Weights of a small transformer language model.
Architecture: LayerNorm before each block, rotary positions, biases, untied embeddings, attention and MLP in parallel.
Each number is 200 + 20 x the weight over the matrix's rms, rounded and kept within 0 to 999. Layers, rows and columns count from 0.

# layer 2 MLP up, 640x160, rms 0.135, rows 150-171, columns 0-159
198,203,200,204,202,200,203,199,206,199,203,199,200,198,201,199,197,201,200,197,201,204,205,199,206,201,203,200,202,203,199,201,196,199,200,205,200,200,203,201,201,198,199,201,201,199,202,203,197,200,199,203,202,202,197,200,199,199,198,201,201,203,198,208,206,199,203,203,202,199,201,200,201,197,199,200,199,199,197,203,204,200,199,195,200,199,198,198,208,199,198,202,205,201,196,200,196,204,200,199,204,201,202,198,196,203,204,204,203,200,204,200,201,199,198,198,199,197,199,203,200,197,196,202,202,199,198,201,201,207,208,196,202,202,206,201,200,199,189,202,203,201,201,199,200,202,198,198,199,198,197,198,200,198,199,201,202,201,196,200
230,196,144,173,202,172,215,203,211,242,176,205,201,193,227,201,198,167,182,229,182,201,156,209,236,217,201,176,263,183,184,221,223,232,195,173,234,228,172,206,201,209,208,153,235,215,207,213,179,210,180,190,202,181,209,225,213,232,212,190,162,166,167,219,215,200,206,211,206,226,194,202,197,151,201,201,159,182,173,199,224,227,178,252,217,231,204,218,197,187,173,182,199,226,167,192,211,214,218,176,185,201,186,205,193,174,200,225,189,173,222,190,201,201,246,193,229,217,231,198,181,190,234,213,221,205,162,222,179,236,218,224,219,185,174,239,202,212,189,176,200,170,199,170,200,239,215,191,191,189,226,142,192,222,199,177,202,197,194,198
200,198,202,199,201,198,199,202,197,200,203,199,196,205,198,200,203,198,204,199,199,201,201,207,196,202,199,202,198,194,200,194,195,204,197,201,200,198,202,197,200,202,198,202,204,200,201,192,203,197,203,202,201,197,200,204,208,194,199,195,206,206,198,199,209,207,204,200,196,215,198,204,206,202,199,204,202,200,198,197,198,199,199,201,198,197,200,199,205,198,199,204,201,201,198,204,203,195,204,199,201,203,198,202,203,201,191,200,196,199,198,203,203,201,201,203,204,204,198,201,200,198,207,198,199,195,198,199,199,201,196,201,199,199,191,206,202,196,199,202,195,200,204,200,202,201,200,199,202,196,201,204,202,200,206,199,199,198,204,196
222,188,167,208,187,240,239,218,202,227,213,171,191,181,188,222,225,178,195,177,215,222,213,198,199,203,155,221,243,206,188,224,190,191,221,189,188,197,188,211,195,184,223,175,228,207,190,193,207,194,169,201,213,176,225,196,166,182,178,199,219,202,218,185,217,164,218,224,234,214,143,212,201,180,179,183,179,216,174,198,182,227,210,224,219,189,165,229,203,222,203,197,178,236,229,196,194,209,190,191,180,182,211,204,221,186,173,200,203,132,197,193,159,189,158,204,204,186,194,240,213,153,214,168,194,208,162,180,224,218,256,182,191,212,203,201,161,236,243,196,239,191,209,192,196,195,203,203,249,173,197,193,177,206,251,220,207,186,238,228
247,218,193,185,216,191,199,224,174,212,206,211,199,189,236,190,199,161,195,250,213,223,159,187,194,210,191,192,176,265,208,177,192,194,232,194,206,206,189,256,185,182,246,220,242,166,193,177,158,209,220,183,206,196,211,191,208,212,219,194,158,205,216,175,197,234,169,183,184,194,205,188,210,179,213,191,214,219,168,235,222,189,213,186,199,203,174,213,191,193,206,172,234,208,126,196,177,176,227,190,178,172,226,221,246,195,214,215,182,198,198,188,182,221,227,214,196,204,203,219,193,210,209,175,207,209,198,183,226,215,204,241,171,205,219,199,214,177,178,172,187,201,206,157,171,193,182,221,208,195,188,196,169,222,211,211,168,203,221,209
190,199,205,180,270,177,198,194,197,222,184,235,191,202,182,224,227,207,194,189,183,182,195,200,186,191,223,192,221,204,158,233,178,173,193,165,221,225,197,182,188,189,171,171,214,236,203,177,166,222,204,189,170,181,184,169,234,207,186,189,207,184,194,201,160,190,210,191,208,172,207,250,158,192,225,199,200,207,162,200,174,213,213,194,215,217,185,231,203,257,249,200,209,195,201,238,230,175,197,193,158,204,218,232,242,173,226,208,205,200,214,201,199,205,186,207,192,247,179,209,206,202,196,216,221,201,174,211,169,191,217,165,185,183,214,215,225,186,194,198,235,168,199,198,207,243,198,214,188,197,203,178,228,186,207,225,212,175,173,240
244,187,184,191,218,218,193,217,160,186,183,186,186,208,225,202,175,197,183,199,191,195,202,218,218,197,171,212,237,201,205,231,199,196,192,216,158,183,242,177,199,180,238,214,242,162,192,231,198,228,221,183,216,209,201,181,233,157,212,215,194,207,190,174,206,206,205,167,175,209,202,219,191,174,204,215,196,182,164,209,195,216,233,193,195,185,164,196,191,210,209,202,220,187,191,164,170,213,190,209,182,186,177,187,197,193,228,195,240,167,211,216,198,212,206,213,158,195,241,202,222,197,210,199,181,237,202,201,192,194,208,221,187,207,169,197,249,201,223,202,180,210,208,207,206,190,198,229,205,186,193,174,181,174,244,172,170,190,191,219
225,191,169,185,188,249,200,209,202,191,220,180,241,169,192,195,216,159,180,215,232,187,188,219,226,210,178,241,226,216,221,218,174,139,246,216,188,204,222,188,183,158,208,201,257,176,207,267,235,229,202,208,192,205,226,232,189,215,201,199,177,181,190,193,220,234,191,201,172,183,206,197,227,189,161,190,217,207,222,182,155,240,227,204,189,192,232,175,209,192,208,183,208,242,186,184,179,187,211,204,206,205,227,189,164,186,177,200,218,216,193,215,181,226,174,182,200,181,206,223,192,193,201,177,212,198,227,202,223,229,174,173,188,189,215,195,180,187,235,188,217,217,227,174,173,183,200,199,220,234,184,237,197,181,182,186,192,183,221,209
201,195,202,201,199,203,198,197,202,197,197,200,196,196,201,197,202,201,196,199,199,200,200,196,201,200,196,198,200,201,196,199,197,202,201,201,201,197,198,197,198,202,199,201,198,201,202,196,200,201,201,199,201,195,199,199,203,196,198,210,201,206,201,198,198,201,204,200,204,198,200,198,203,199,197,195,201,199,202,199,200,196,203,196,200,198,198,198,196,198,202,203,199,192,205,199,201,196,194,202,202,202,197,201,200,200,202,194,197,199,201,196,196,198,203,199,204,204,201,203,197,201,204,203,200,200,202,205,200,198,202,199,204,197,198,201,194,196,199,195,198,200,201,196,196,198,200,200,203,200,196,203,197,200,200,196,201,200,202,202
204,203,203,192,200,193,197,211,197,200,191,200,194,199,198,207,202,186,204,196,196,194,198,195,210,199,197,195,194,197,208,197,197,201,198,198,201,195,208,201,202,194,203,199,203,206,200,193,210,202,200,201,204,199,208,193,187,204,198,216,201,197,203,212,189,204,196,204,188,213,206,194,195,201,211,193,198,200,198,191,201,202,199,200,202,206,190,202,198,202,210,196,207,199,194,195,194,207,201,199,196,193,192,198,205,194,197,192,207,200,193,201,198,202,196,183,198,206,199,195,196,197,196,204,202,207,191,201,202,208,197,208,187,205,200,191,194,197,195,196,211,207,195,195,202,206,203,219,204,204,210,199,198,196,198,200,203,198,198,201
228,206,162,215,225,218,221,246,185,206,202,200,223,194,212,243,239,176,168,224,213,240,203,187,167,190,226,223,232,194,203,210,197,195,199,173,213,188,184,220,206,200,213,170,225,199,202,212,179,241,155,209,183,185,203,227,200,162,195,220,210,183,191,194,180,173,213,209,172,207,179,246,208,188,186,190,202,160,182,219,221,216,221,260,188,207,177,174,208,173,173,220,246,193,218,193,203,213,187,206,178,145,186,175,192,207,201,200,210,173,210,210,170,221,171,204,238,176,185,235,241,187,184,190,174,186,215,196,207,203,210,180,190,202,161,199,178,207,236,185,241,217,208,175,189,198,215,217,253,167,204,180,167,179,230,236,196,191,203,220
165,195,174,177,199,211,181,214,205,208,189,160,231,189,188,186,189,196,167,218,223,173,196,232,223,180,191,240,227,240,200,221,226,180,208,208,179,209,223,177,195,194,251,185,204,232,176,194,218,210,168,139,217,207,218,237,174,209,196,196,199,181,183,179,261,204,209,171,176,185,206,182,197,175,180,199,182,192,249,190,142,188,193,203,257,206,177,187,239,194,207,202,227,191,221,139,156,217,199,190,213,221,227,186,208,221,195,227,220,177,201,207,220,208,197,167,195,251,194,210,190,212,228,173,204,208,181,184,163,220,203,191,202,177,218,239,174,172,222,220,214,215,209,200,178,223,205,194,217,185,206,260,247,222,170,212,173,198,208,190
199,203,201,200,202,197,203,207,200,200,205,198,206,201,199,202,196,202,203,200,197,208,205,203,200,204,204,204,200,198,203,200,200,193,207,203,201,199,199,199,203,196,202,196,201,197,193,199,194,199,197,201,197,203,198,200,205,196,208,198,207,199,197,197,210,199,197,200,194,201,200,199,200,198,203,210,197,201,199,194,199,199,194,198,199,202,204,199,201,202,195,199,201,203,198,200,199,204,202,201,202,198,206,200,200,197,200,203,199,202,196,203,207,200,197,193,196,192,204,198,201,198,198,201,199,196,197,202,199,204,199,195,192,205,196,203,202,202,196,205,197,203,203,197,204,198,197,198,191,199,205,198,197,203,200,203,198,201,197,199
200,189,175,186,233,154,192,197,192,212,181,188,214,204,166,185,210,196,217,149,221,171,198,202,205,194,196,219,220,241,206,220,184,212,193,209,198,199,189,173,181,198,204,213,219,232,161,172,186,188,177,170,184,167,239,159,176,208,199,178,230,221,230,200,230,181,160,210,209,170,178,184,215,172,198,188,194,186,203,175,177,187,180,186,221,219,201,233,229,213,176,197,191,188,227,195,203,205,194,205,191,203,250,225,223,270,189,227,243,206,182,197,209,186,196,198,218,213,169,237,203,182,212,191,185,223,202,192,225,186,158,203,175,221,222,193,219,189,202,240,186,153,247,193,205,202,229,193,234,176,201,180,202,194,210,230,204,214,215,195
198,193,180,186,181,227,217,194,189,189,217,169,229,188,229,175,210,180,205,209,213,193,172,222,231,209,208,188,166,222,181,219,215,175,197,188,188,205,226,165,154,191,183,213,233,162,227,219,164,198,245,183,202,175,176,195,167,166,171,231,210,192,183,184,204,184,240,216,160,215,182,221,233,212,208,218,196,223,207,217,185,205,213,210,205,218,193,189,188,202,224,205,205,209,172,212,196,184,207,223,184,178,178,183,213,155,195,198,203,185,229,191,230,207,205,192,171,199,236,185,223,178,179,193,210,183,230,182,219,198,228,211,182,202,201,203,161,193,210,180,198,232,201,212,220,225,168,246,195,223,224,238,211,214,195,206,181,183,225,176
200,198,198,201,202,201,200,201,200,200,205,203,201,198,191,197,198,197,200,202,199,200,194,211,195,201,203,198,197,201,197,197,199,196,198,193,201,203,201,198,202,205,200,203,198,196,198,201,198,196,198,200,201,199,199,201,204,208,198,192,205,205,198,196,197,202,201,200,204,195,199,204,196,204,197,202,200,201,197,204,194,202,198,202,198,196,199,198,202,203,193,207,200,202,197,200,202,202,205,197,200,203,199,199,202,200,196,202,198,199,201,201,195,199,201,204,199,196,193,201,204,199,201,198,195,194,201,194,201,195,204,198,205,199,196,203,202,199,200,202,193,198,202,204,199,201,199,192,203,201,195,196,199,199,199,198,200,196,200,194
177,213,169,200,195,196,180,231,206,222,237,225,200,204,217,245,219,133,229,219,200,207,188,176,244,241,228,212,226,191,237,208,231,185,225,171,199,173,214,197,205,197,222,172,189,198,230,244,179,192,205,172,189,200,207,221,191,199,153,195,221,213,191,182,211,211,181,193,234,176,155,228,229,184,191,198,187,175,192,179,186,214,206,230,168,215,218,188,225,217,202,210,195,229,190,200,181,225,163,197,182,163,176,240,209,204,210,172,182,173,175,187,180,221,188,189,217,201,196,237,228,191,224,190,226,169,184,220,193,246,160,198,238,204,178,192,175,193,189,199,265,156,175,154,186,204,190,197,217,180,193,238,186,235,172,223,170,207,201,238
201,216,189,181,216,195,147,219,202,215,175,209,205,211,172,198,229,192,223,198,239,182,198,193,211,238,211,208,269,222,201,248,161,211,205,206,208,251,168,154,178,176,165,175,215,211,146,239,177,192,206,205,196,151,228,189,167,231,199,166,196,183,205,205,225,198,209,203,202,171,176,205,195,157,251,204,226,192,229,168,134,198,208,212,212,216,193,207,228,216,190,227,181,205,222,202,187,222,205,197,150,215,164,198,177,245,184,223,219,227,231,194,141,195,178,205,178,210,172,221,239,170,219,204,255,216,212,217,174,228,183,154,186,195,161,209,175,214,158,229,192,165,209,170,180,210,213,194,209,187,222,220,231,201,193,243,216,198,204,211
214,206,204,208,213,195,198,210,198,193,187,201,195,189,196,211,201,188,205,199,204,193,204,204,206,188,190,213,203,204,196,195,204,196,201,200,193,203,212,184,201,190,196,192,203,209,204,202,207,202,192,196,191,196,206,183,196,208,193,207,204,203,196,214,200,205,210,201,180,198,199,188,188,193,226,199,200,199,210,188,207,197,197,197,200,215,196,207,199,198,204,182,199,194,184,188,185,202,212,204,200,195,198,193,211,188,212,188,206,202,187,194,195,200,200,191,193,201,196,193,205,199,195,200,197,195,191,195,202,207,201,213,180,211,195,202,201,197,199,191,208,202,195,196,207,204,200,213,200,202,200,204,197,198,198,196,203,205,194,205
194,176,161,190,206,249,211,188,187,170,228,199,228,200,219,184,182,177,219,224,186,191,215,204,229,237,218,211,179,211,213,190,194,181,206,179,194,186,184,212,183,174,196,195,223,193,195,210,216,192,169,190,230,170,193,237,197,200,212,216,176,214,187,178,203,172,197,214,187,176,154,193,228,163,209,170,194,176,155,214,176,194,269,212,191,226,179,201,201,236,217,193,203,230,234,194,150,207,187,206,195,200,153,178,221,216,167,225,225,220,205,198,194,236,201,228,194,176,234,159,169,173,171,165,191,235,186,243,175,229,215,208,207,218,185,212,217,205,214,178,215,157,218,212,182,174,183,221,201,200,231,205,188,200,231,215,247,181,223,198
244,192,175,152,178,198,213,221,208,206,214,239,199,226,213,220,245,202,217,188,231,169,180,223,201,222,190,227,239,194,211,222,195,206,211,238,184,210,176,201,197,158,186,188,218,195,214,238,198,196,208,145,194,137,251,181,182,246,202,176,190,199,162,218,250,213,213,163,257,209,172,202,197,166,183,197,233,204,200,191,195,231,155,216,188,207,176,207,231,220,172,179,222,236,198,173,179,214,196,210,208,188,200,214,181,245,209,187,232,190,176,208,187,216,275,189,185,182,184,203,186,207,224,218,192,202,175,185,176,199,204,185,220,168,155,203,204,207,175,176,240,196,213,156,205,198,202,205,227,215,212,191,193,238,213,201,150,186,173,198
194,147,174,229,201,223,209,192,203,205,220,208,233,238,235,186,183,143,209,189,197,180,204,211,203,224,205,209,214,232,190,192,166,202,191,162,204,176,191,215,185,197,171,208,203,215,201,240,208,211,179,221,173,154,229,225,237,208,194,201,161,212,197,156,202,167,176,191,242,219,175,196,214,166,214,211,213,180,169,175,189,176,182,197,194,233,224,195,222,210,199,190,195,255,222,208,215,217,206,161,233,161,220,209,174,181,212,211,176,146,188,210,206,218,206,203,265,200,226,148,212,168,212,191,242,269,181,194,212,217,196,197,209,206,199,224,221,212,193,141,220,173,173,200,225,216,220,206,181,208,249,163,198,195,173,178,220,190,209,166
# layer 2 MLP down (transposed), 640x160, rms 0.103, rows 150-171, columns 0-159
199,201,201,199,201,201,199,201,201,201,200,199,199,198,200,201,201,202,201,198,200,201,201,200,202,200,200,201,201,202,200,200,198,201,201,202,200,200,199,198,200,201,200,200,200,201,200,199,199,200,198,199,200,198,202,200,199,200,200,199,199,200,201,200,200,199,200,200,198,200,201,201,201,199,199,199,199,200,200,200,200,199,201,200,200,200,199,201,201,199,200,201,201,198,201,201,202,199,200,199,200,201,198,201,201,200,200,200,201,200,201,200,201,200,202,198,199,200,200,200,201,199,201,200,200,201,198,200,200,199,201,199,202,200,200,200,202,200,200,200,199,200,202,200,199,200,199,200,201,201,200,200,199,200,198,201,200,200,200,201
174,226,177,172,212,202,222,170,227,191,182,214,205,259,211,180,139,227,230,206,173,129,187,185,191,205,190,218,192,185,251,207,184,160,213,204,217,225,227,201,232,209,182,202,215,203,242,194,243,209,195,202,182,222,245,224,206,203,178,229,201,174,240,227,201,188,220,204,177,224,186,145,165,239,219,180,227,178,183,160,164,176,167,207,158,192,222,222,163,219,193,244,214,186,200,191,157,192,249,213,228,162,192,226,178,194,187,175,195,225,198,212,192,209,188,215,214,192,187,217,210,211,205,216,228,195,200,227,164,190,175,194,204,164,196,168,176,188,204,204,190,200,203,216,214,165,180,216,167,206,196,222,169,246,183,201,174,230,235,220
200,200,200,200,201,197,200,201,200,202,201,201,199,202,201,202,200,199,201,200,201,202,200,200,200,200,197,199,200,200,200,200,199,200,201,199,199,200,200,200,199,199,201,201,200,201,199,201,200,201,200,199,200,200,202,199,200,201,199,200,199,198,201,200,197,200,200,201,203,200,197,199,198,198,200,198,199,200,199,200,201,199,201,200,199,201,200,200,201,199,200,202,201,201,200,199,198,201,200,200,199,200,201,200,201,199,200,199,199,201,199,200,199,200,201,199,197,201,202,201,200,199,202,201,201,199,201,198,201,197,200,200,199,200,201,199,200,200,200,200,202,199,200,199,200,201,201,202,200,201,201,200,199,199,201,201,199,200,201,200
189,155,235,196,192,212,191,220,186,209,183,187,220,187,179,147,232,198,171,222,205,212,192,215,211,178,228,205,151,221,219,189,199,217,186,213,197,211,212,172,224,191,203,184,187,199,139,232,208,186,229,198,210,213,193,215,200,172,207,235,201,193,165,217,204,220,212,203,157,147,220,188,241,231,195,221,213,226,193,207,178,232,177,177,226,216,152,190,200,189,227,208,201,145,185,203,234,238,215,253,198,206,195,195,220,221,199,207,196,190,184,198,249,183,210,208,200,181,180,208,209,227,182,200,167,211,210,206,207,185,194,151,171,253,200,205,181,173,226,178,238,227,174,182,211,226,218,185,155,188,163,173,195,228,202,194,226,217,202,226
215,205,224,178,229,189,169,157,240,231,189,208,222,194,206,215,165,216,189,140,197,183,216,179,207,207,211,215,202,181,215,204,195,186,223,232,209,201,211,157,176,215,188,194,200,187,192,210,206,210,215,202,229,210,168,203,180,208,202,205,188,177,197,217,207,193,198,204,216,197,182,175,212,213,213,187,189,225,180,186,178,187,222,192,170,189,190,194,209,197,183,199,162,209,237,237,204,220,217,194,191,196,224,222,200,221,216,211,164,191,229,194,242,206,183,152,193,176,176,216,220,206,192,205,199,184,182,221,201,195,191,198,225,178,187,193,185,208,208,209,189,190,182,217,190,234,217,199,206,218,172,207,190,255,212,225,200,223,209,173
225,176,205,190,178,211,192,228,183,213,201,209,200,217,205,190,162,222,218,173,213,206,202,217,190,192,202,192,183,223,188,206,222,220,181,224,226,185,220,220,161,206,199,228,181,164,233,203,232,206,205,222,217,201,193,205,228,218,204,183,173,203,201,191,187,220,202,219,180,219,209,181,202,206,190,232,207,204,211,210,222,184,190,214,159,178,217,191,194,179,198,201,188,183,194,219,191,199,199,206,215,222,204,199,200,214,241,217,188,182,189,213,185,191,226,183,180,202,211,195,202,200,168,187,208,188,245,157,176,216,189,223,207,190,195,194,174,171,180,197,198,194,206,186,186,159,197,213,208,229,183,201,176,250,187,169,209,187,213,170
189,189,238,199,206,194,191,176,222,223,232,196,215,208,173,197,237,220,183,209,197,216,196,221,193,192,216,198,170,202,184,197,180,212,183,192,212,217,160,185,222,214,187,191,216,197,204,190,200,193,211,208,188,194,201,160,198,184,209,186,207,200,190,172,203,181,199,220,228,226,185,197,206,202,195,178,195,194,196,184,198,218,197,205,191,220,185,216,215,201,196,186,189,210,192,182,203,199,212,210,212,196,207,196,209,176,194,206,185,201,208,223,204,196,196,224,233,179,189,209,195,208,188,207,246,183,204,209,180,209,215,194,214,192,196,212,159,181,222,195,195,207,203,218,193,180,183,191,214,205,209,195,214,235,181,186,208,215,194,200
228,174,213,150,240,168,169,178,206,164,191,209,200,236,204,200,203,247,190,167,206,206,170,194,200,240,222,191,206,190,190,214,232,240,191,182,228,191,185,201,251,198,169,168,139,213,147,156,166,206,210,178,206,212,197,190,245,230,188,192,222,206,196,186,215,168,206,201,234,223,222,224,178,195,214,205,196,220,160,231,229,192,194,196,209,208,223,226,192,233,236,208,231,182,195,202,216,180,185,201,194,245,157,155,210,210,221,190,209,199,186,169,204,148,217,213,171,195,214,237,199,195,158,158,212,193,212,215,177,182,184,209,239,227,203,205,170,181,189,262,178,172,218,217,238,203,188,190,206,220,199,201,249,199,187,190,193,172,180,204
201,200,200,199,201,200,199,201,199,199,199,199,200,199,200,201,201,201,200,199,201,201,201,200,199,201,199,202,200,200,200,200,201,201,201,201,200,201,200,201,201,200,199,200,200,201,200,200,200,201,200,199,200,200,199,200,199,200,199,199,200,200,201,200,200,199,199,201,200,200,199,199,200,201,201,202,200,200,199,201,200,201,200,201,199,199,201,200,200,201,200,200,201,201,201,200,201,201,200,199,200,199,200,200,200,202,200,200,200,201,201,201,200,201,200,201,199,200,201,199,200,200,201,200,200,201,201,202,201,200,200,201,200,200,200,200,200,199,201,200,200,200,201,202,199,201,201,202,200,199,200,200,201,200,201,200,201,198,199,200
199,201,200,201,201,200,201,202,201,201,200,202,201,201,198,201,202,201,202,199,202,200,202,201,199,201,200,201,199,200,202,199,199,203,202,199,199,202,200,200,199,200,201,200,201,199,201,201,200,199,201,201,201,201,200,201,200,200,201,201,199,199,200,201,200,201,201,201,198,198,201,199,202,203,199,199,202,202,199,203,200,200,199,199,199,199,199,199,200,201,198,201,201,200,200,199,202,201,199,199,203,200,201,200,202,202,198,200,198,201,203,200,200,201,201,202,203,201,200,202,201,199,201,201,200,201,200,202,200,198,202,199,201,200,201,199,202,201,200,200,198,199,200,202,201,201,201,199,202,202,199,202,200,199,200,199,198,203,199,201
186,168,215,209,226,179,191,211,189,162,262,228,220,192,216,224,227,229,223,221,214,210,215,195,192,224,174,196,198,190,197,188,169,186,204,198,186,188,211,180,302,206,189,182,191,198,166,209,177,201,207,186,186,202,205,242,206,196,223,206,211,186,186,215,220,234,172,192,177,179,215,208,200,221,164,218,189,210,216,199,207,191,186,161,228,146,192,186,173,195,174,211,162,197,240,241,213,199,200,221,187,214,208,196,209,240,184,202,211,186,205,152,194,213,193,215,155,199,184,188,215,206,176,168,193,224,181,186,197,185,202,175,174,235,224,181,174,158,229,187,228,226,224,192,215,194,213,192,158,189,226,209,178,243,219,249,203,193,210,190
195,177,174,180,226,177,209,211,201,161,240,191,182,196,214,216,203,220,229,180,211,225,218,159,205,205,183,202,139,189,161,198,194,203,225,189,191,194,189,189,202,193,148,161,188,224,191,197,192,170,235,198,215,201,180,211,191,196,167,218,243,198,178,184,202,176,220,221,256,226,225,228,193,214,207,178,194,183,194,231,244,216,249,225,254,181,244,197,186,203,209,182,234,220,179,231,188,187,178,225,167,253,198,201,204,214,229,204,174,239,171,179,184,185,179,189,186,167,183,184,212,239,187,191,197,189,170,198,195,215,191,216,257,192,192,182,167,238,198,225,197,177,206,216,231,185,207,164,173,195,224,225,213,189,210,206,189,158,207,221
200,200,200,199,200,201,201,200,202,201,200,198,201,201,198,200,200,202,200,199,200,200,202,199,201,200,200,200,200,201,200,199,199,201,200,200,201,201,199,199,201,200,200,200,200,200,200,200,202,202,200,200,200,199,203,201,199,201,201,201,200,202,200,202,200,200,200,201,198,201,202,202,199,201,202,199,199,200,201,202,199,201,201,200,199,201,199,199,201,199,200,200,201,199,201,201,201,200,199,199,202,201,200,200,201,200,200,200,200,199,201,199,200,199,201,199,200,200,199,202,199,201,200,200,199,200,199,199,200,199,199,201,201,200,200,200,200,202,200,199,201,198,200,200,200,201,200,201,200,200,199,200,199,201,198,201,201,200,200,201
191,201,170,221,205,219,217,176,173,146,214,212,201,205,178,215,180,237,198,201,194,228,161,173,173,229,197,214,164,180,195,216,238,181,175,200,228,194,212,180,181,207,172,193,215,187,211,195,184,190,192,204,226,208,187,208,193,218,196,223,209,188,180,214,187,208,180,212,203,214,228,192,211,230,200,200,191,179,216,198,217,225,225,196,195,182,217,188,200,156,209,196,219,197,213,225,204,218,193,255,178,190,182,217,164,157,177,191,181,225,205,221,199,179,243,203,211,203,164,200,194,185,200,199,227,199,177,198,232,177,181,217,224,224,156,170,229,170,211,202,178,194,209,180,235,201,200,210,175,235,210,207,241,179,209,190,197,208,250,182
177,204,233,189,209,197,210,204,195,168,225,181,227,231,216,211,187,201,242,194,193,216,193,196,197,206,191,204,157,240,226,189,179,193,203,207,197,215,225,234,203,187,155,164,186,169,181,192,189,193,221,196,234,252,162,195,188,227,172,231,173,225,171,189,226,170,198,210,219,218,158,168,243,233,166,184,204,193,218,188,234,180,181,210,205,170,192,164,196,224,222,217,206,176,202,217,187,183,184,231,214,215,210,196,214,185,186,156,170,222,192,202,190,160,177,222,193,201,217,212,188,185,210,192,189,187,155,204,224,181,192,159,200,226,193,192,219,216,204,213,218,252,207,226,217,188,153,189,162,195,200,217,210,225,200,218,196,243,217,188
200,199,200,199,200,200,201,200,200,201,201,201,199,199,202,199,201,199,201,199,201,197,200,200,201,201,200,200,199,200,200,200,200,201,200,200,199,198,199,199,199,199,201,201,201,202,199,198,202,202,199,199,201,201,201,199,200,199,200,201,199,200,200,200,200,200,199,200,201,200,199,202,200,200,200,199,201,198,200,200,201,200,200,200,199,200,201,200,200,198,200,200,201,201,200,200,200,199,202,202,199,200,200,200,200,199,200,201,200,201,199,201,200,200,201,198,199,200,201,201,201,200,200,200,199,199,201,199,199,199,200,201,199,200,200,200,200,201,200,201,200,199,200,201,200,200,199,199,201,200,200,201,201,200,201,200,199,200,200,200
234,173,233,197,256,195,198,188,176,244,185,183,232,193,197,197,215,247,163,182,231,214,167,191,203,213,188,184,226,163,182,219,165,183,221,199,206,162,197,209,233,158,203,231,201,216,184,204,184,206,219,167,221,228,182,188,210,234,207,162,198,200,188,210,186,216,176,195,188,181,209,202,202,237,175,252,208,173,220,179,179,216,239,175,217,192,191,195,168,182,201,185,192,188,220,195,200,157,205,163,207,231,191,201,171,217,175,212,230,196,213,236,210,194,194,218,176,204,217,158,200,196,182,190,204,210,212,195,181,178,209,269,233,245,177,187,181,185,222,188,157,184,229,220,205,192,216,159,196,232,191,191,185,201,243,212,218,193,210,211
210,222,208,198,190,188,190,199,226,170,177,175,224,197,188,228,220,243,202,208,186,178,176,173,195,224,225,233,179,156,176,188,187,158,258,210,214,163,246,210,148,192,153,184,189,234,193,190,222,202,150,224,212,202,239,225,217,239,216,207,209,163,218,214,164,191,160,194,238,215,207,175,225,205,192,223,245,211,168,239,229,163,189,162,201,180,227,200,221,219,186,224,255,222,148,188,176,164,195,250,208,156,163,223,206,193,183,199,208,219,201,229,198,149,217,223,197,206,265,186,205,187,199,212,166,162,197,195,202,190,192,202,214,199,185,167,187,176,182,218,170,222,206,207,214,194,207,208,217,190,167,215,233,212,176,207,227,192,171,193
199,198,194,199,194,203,203,197,201,207,209,203,203,202,201,197,205,211,201,200,200,203,200,196,199,199,197,196,198,196,208,200,203,201,204,198,200,207,199,205,197,199,198,203,200,198,201,199,200,197,201,206,206,195,190,199,201,200,202,199,199,198,206,199,199,199,203,203,207,203,202,201,200,203,192,204,204,198,201,203,199,203,199,200,199,193,202,197,195,201,196,194,200,199,203,196,203,199,199,195,200,201,204,200,206,203,199,200,198,200,203,195,199,195,206,197,209,201,201,204,201,202,201,200,199,197,203,203,199,201,193,200,205,201,203,200,198,202,206,200,196,201,198,202,201,201,200,188,203,203,196,205,203,194,204,199,197,204,197,201
217,198,175,218,169,175,169,211,194,247,200,177,178,228,177,213,228,186,184,218,241,208,161,219,205,161,192,222,238,223,179,199,225,211,219,188,193,187,186,208,147,198,197,172,209,204,222,185,192,182,216,182,149,225,217,188,236,205,171,192,151,156,234,236,176,194,164,204,213,218,205,222,169,202,234,220,199,190,253,179,216,194,166,186,188,198,225,187,206,192,221,226,218,207,178,212,222,197,186,180,175,147,233,233,195,187,244,199,177,186,196,185,221,164,213,182,163,200,205,213,207,192,214,226,203,182,235,167,204,192,198,164,200,150,219,212,203,188,225,241,205,220,202,214,184,208,203,202,211,202,241,223,231,207,171,201,195,193,192,225
188,180,192,245,162,213,236,212,204,175,196,211,206,220,226,150,149,211,221,151,143,177,220,222,190,183,185,198,183,199,197,149,200,152,167,163,224,186,222,183,246,245,212,185,223,207,230,182,247,231,193,181,186,178,236,236,248,226,199,156,208,220,218,187,192,188,186,223,211,263,167,159,187,207,219,180,223,168,190,191,204,188,192,216,190,187,199,191,223,212,166,195,222,182,180,149,177,184,204,201,277,173,201,215,185,219,244,201,202,229,166,200,216,222,216,222,197,190,188,206,158,268,183,226,187,225,219,218,173,197,221,196,211,184,218,181,243,195,169,208,216,209,208,186,193,173,214,207,158,197,229,200,192,241,207,192,146,205,194,221
209,214,188,163,191,235,222,187,220,165,207,179,199,192,220,188,203,208,188,179,164,190,227,191,224,197,158,171,165,245,167,229,201,176,262,172,210,177,202,237,209,183,199,225,217,150,222,219,199,222,210,220,208,196,215,232,201,225,184,192,180,271,208,203,181,211,229,204,151,197,207,173,217,214,206,203,208,176,181,192,191,224,197,180,206,201,228,214,181,171,220,174,194,220,188,184,223,214,187,156,199,162,221,214,195,171,193,179,173,234,207,213,132,234,203,246,176,202,181,237,198,151,186,199,224,209,209,210,202,213,200,212,255,259,215,121,155,211,195,162,166,206,207,184,208,171,205,194,183,181,204,263,180,220,190,201,197,163,221,191